{"d_model": 64, "parallel_block": false, "batch_tokens": 8192, "seq_len": 512}
Each number is 128 + 32 x the weight over its row's rms, rounded and kept within 0 to 255. Layers, rows and columns count from 0. Numbers have three digits each. The size before them is the row's rms in percent of the matrix's.

# layer 7 attention query, 64x64, rms 0.175, rows 0-63, columns 32-63
086:144183175097113093171161128141129153151073139190117138165155118166122155131154136165118092176109
098:121041128188142158137181074102174101147136138077147115139154151116172066155123162110116151116132
132:113039097130074145125155070132169147146110114108162189113169131125114061147146153123131185087130
160:102161196155125113147148114100074102091144147169059082154148113077093182155118117130174081160124
079:133099132120136174184126112204158100154108089118124163138113113165130077100125146090122129099202
076:056107112173087130135107112110098113110118168151166158128164140159133175091091141150152125157067
114:134088096144116141152147126149130141128129092095163141110163085190138101083082176157170167084160
081:140081095134085140138117114089093116156168139096118198132186133120183158162120102113161080146105
080:163136089093127092120126154176073154141146186131153090123120067125099125066140122169098129155123
131:126095158151135143127167052139108127153111183089073172127146112124120161196132135146132119129136
126:150138156171095107148142103115064096123152163160047108162142109120085181128139089149151129169083
074:152100134148147138116229075103188129126127117133069200113141122164079147128137065124164089086155
171:139075143152121133146156095125135107171110139109076190116182133134136145158130152147165127119120
095:145169140154130122140145146103075134123136165168090078119171148078056169102128117107056136176121
086:114090090189161156136149078101183143195133136148096165090189113147168126150086189090147118094121
082:149106126158130076132131104135174089161141118082114119107148130174130078208159130135135085135136
087:070066101134181178102121107128150076143155105112118178124192140153140094205146153133164151092093
087:116053131117121166171132078122169091169064160071096153154177134149197079141150113134156118112100
072:131111173192080170087149094116135121149150103119167118175163095144118101094138115092090151101146
108:106184106090131094078129193164114155095132085159191103146112162123109153046132090132116135113152
136:114189162119143112118079180115094119113127123149157079148099111117121122093107137132153106183154
150:154151105124161099104090144129138131137133083108176139141098140153165099068133123132096119141144
067:172120160087178145113143142123070136137125205114121111145152131185110105091167139124130164097185
121:132136191133098130122146106118054184129135169164074099100151157102117169170144112101140118121109
139:170137055124139121141113124175156145160097083082172167113113145193135056112145149136092143069146
084:087131144141123148136177072152103104129131167119066090099187138175089170174134165091182124096131
066:150176076097148123153108149125172151099076109171063209150167112121158099126113142107146158158118
096:104166197126142097131103159059090184095122187131068087130114122106084166149142135110134102200106
147:142103071115160126096072141142165135152123099145184139116119135155120098078107156137068112104155
080:131133124131087156156139097126150164111157149085115164180172148190168106159100147081162108148112
123:152062061141130182157134096167187107154127085085125173108130102187156092119161181110114144105109
141:145215133097172130128109166109102139090148110176141077140077124108106164087100082132095070158139
080:181147127128106169072084120122170140141169141104155120085130110096080155134143136130087129175139
093:104127060170128129135196112107108138138126099098127174213140119086143154088173165185142181141098
083:108082159105148074086099097132149150124120118170157118110090123054165158167146130105088135133161
086:132128140157168156103194103127117118173136130202080171071086137131121136105128080128083139103154
099:075105120122166162125105130135125088132107186128113162146126089178164141169164142109174113112168
087:120146085074134111166105164136131183162154148091097154162099171095115160128159139105202148133090
125:185176129100170103101185093167096132149104107141131155078120139099179106095104120144052161073144
061:118095155141134088078083123125139186090115141088138121106156147125103148225124171114191140190111
089:112165130044165122074149131113168141136114117098136120157072128216094110117166155060144122143179
086:129128146082139115090088146090180141124112174110129086199062118152057102112141136099069153101184
088:162107153142102144105125113084191135111128109100099111116127100109141151122111094111073117186170
082:180181160144097117094134201194049106107147140138142132145138125102146118124146101174134168128103
098:141098178118122161117132146089106125107155150074083138125137143138047128192138121152167131173142
095:148124108084172099041195108130145168177119116126148152130115128184120076085117115090111166097113
089:114141154080080132106153114124119109192132124143142164166159103176140125120073122122117183166144
099:113112119089164077123049148101142116130092161108183158098147097171109110137082136095138126123184
077:053103145092129115091118126137182121153127092158193122169133132078164108129093140141085124096147
095:142142107135120060117123149126066130066116132108201170147133126067172108146170146129105135114108
075:090155158134146083183066135184132116131138132144125174142130084106123148132148150153151087170120
099:132092158088162059134141150113129104111104164142113138151073153144089186197106106123091121146104
079:165103132122139172184156085112071112165176133057133079089114144119119149058151127086122159114134
087:163119136147108124147096083142106157154083179061121090143159099064127133159135175107144148094131
099:168145166125091133160088124098048124143174118093132139111158160167117129162080126158171164147105
079:217098159142135098063163105121114121090095074140139167092130122103146141094086119107072112156143
082:098071102105154142081151117135143111129157124118105186173155083091159179087107069126082123118194
099:138122139084103106140099109130108137170136136046094154130164181104154106195161095171149099149152
090:161125119186133175116123099124146127081082116115111074154133094094149075089119137140125203117104
087:116103132135122124157103126077156121085071083084168104187146115115142150077106184144122113178135
095:098151166120078137136094144135061101059127099119184134162124115148200086086128104168114114174112
103:143146121139112117125151098157069132165139123141129132122093114109149125121095098193105142075124
075:103141152141130160156120154105091030108149124075151130123131112135182109174066150139169133118173
079:144135110114153116128117158119100157103147110108121109130114090214098151100123118102148106118162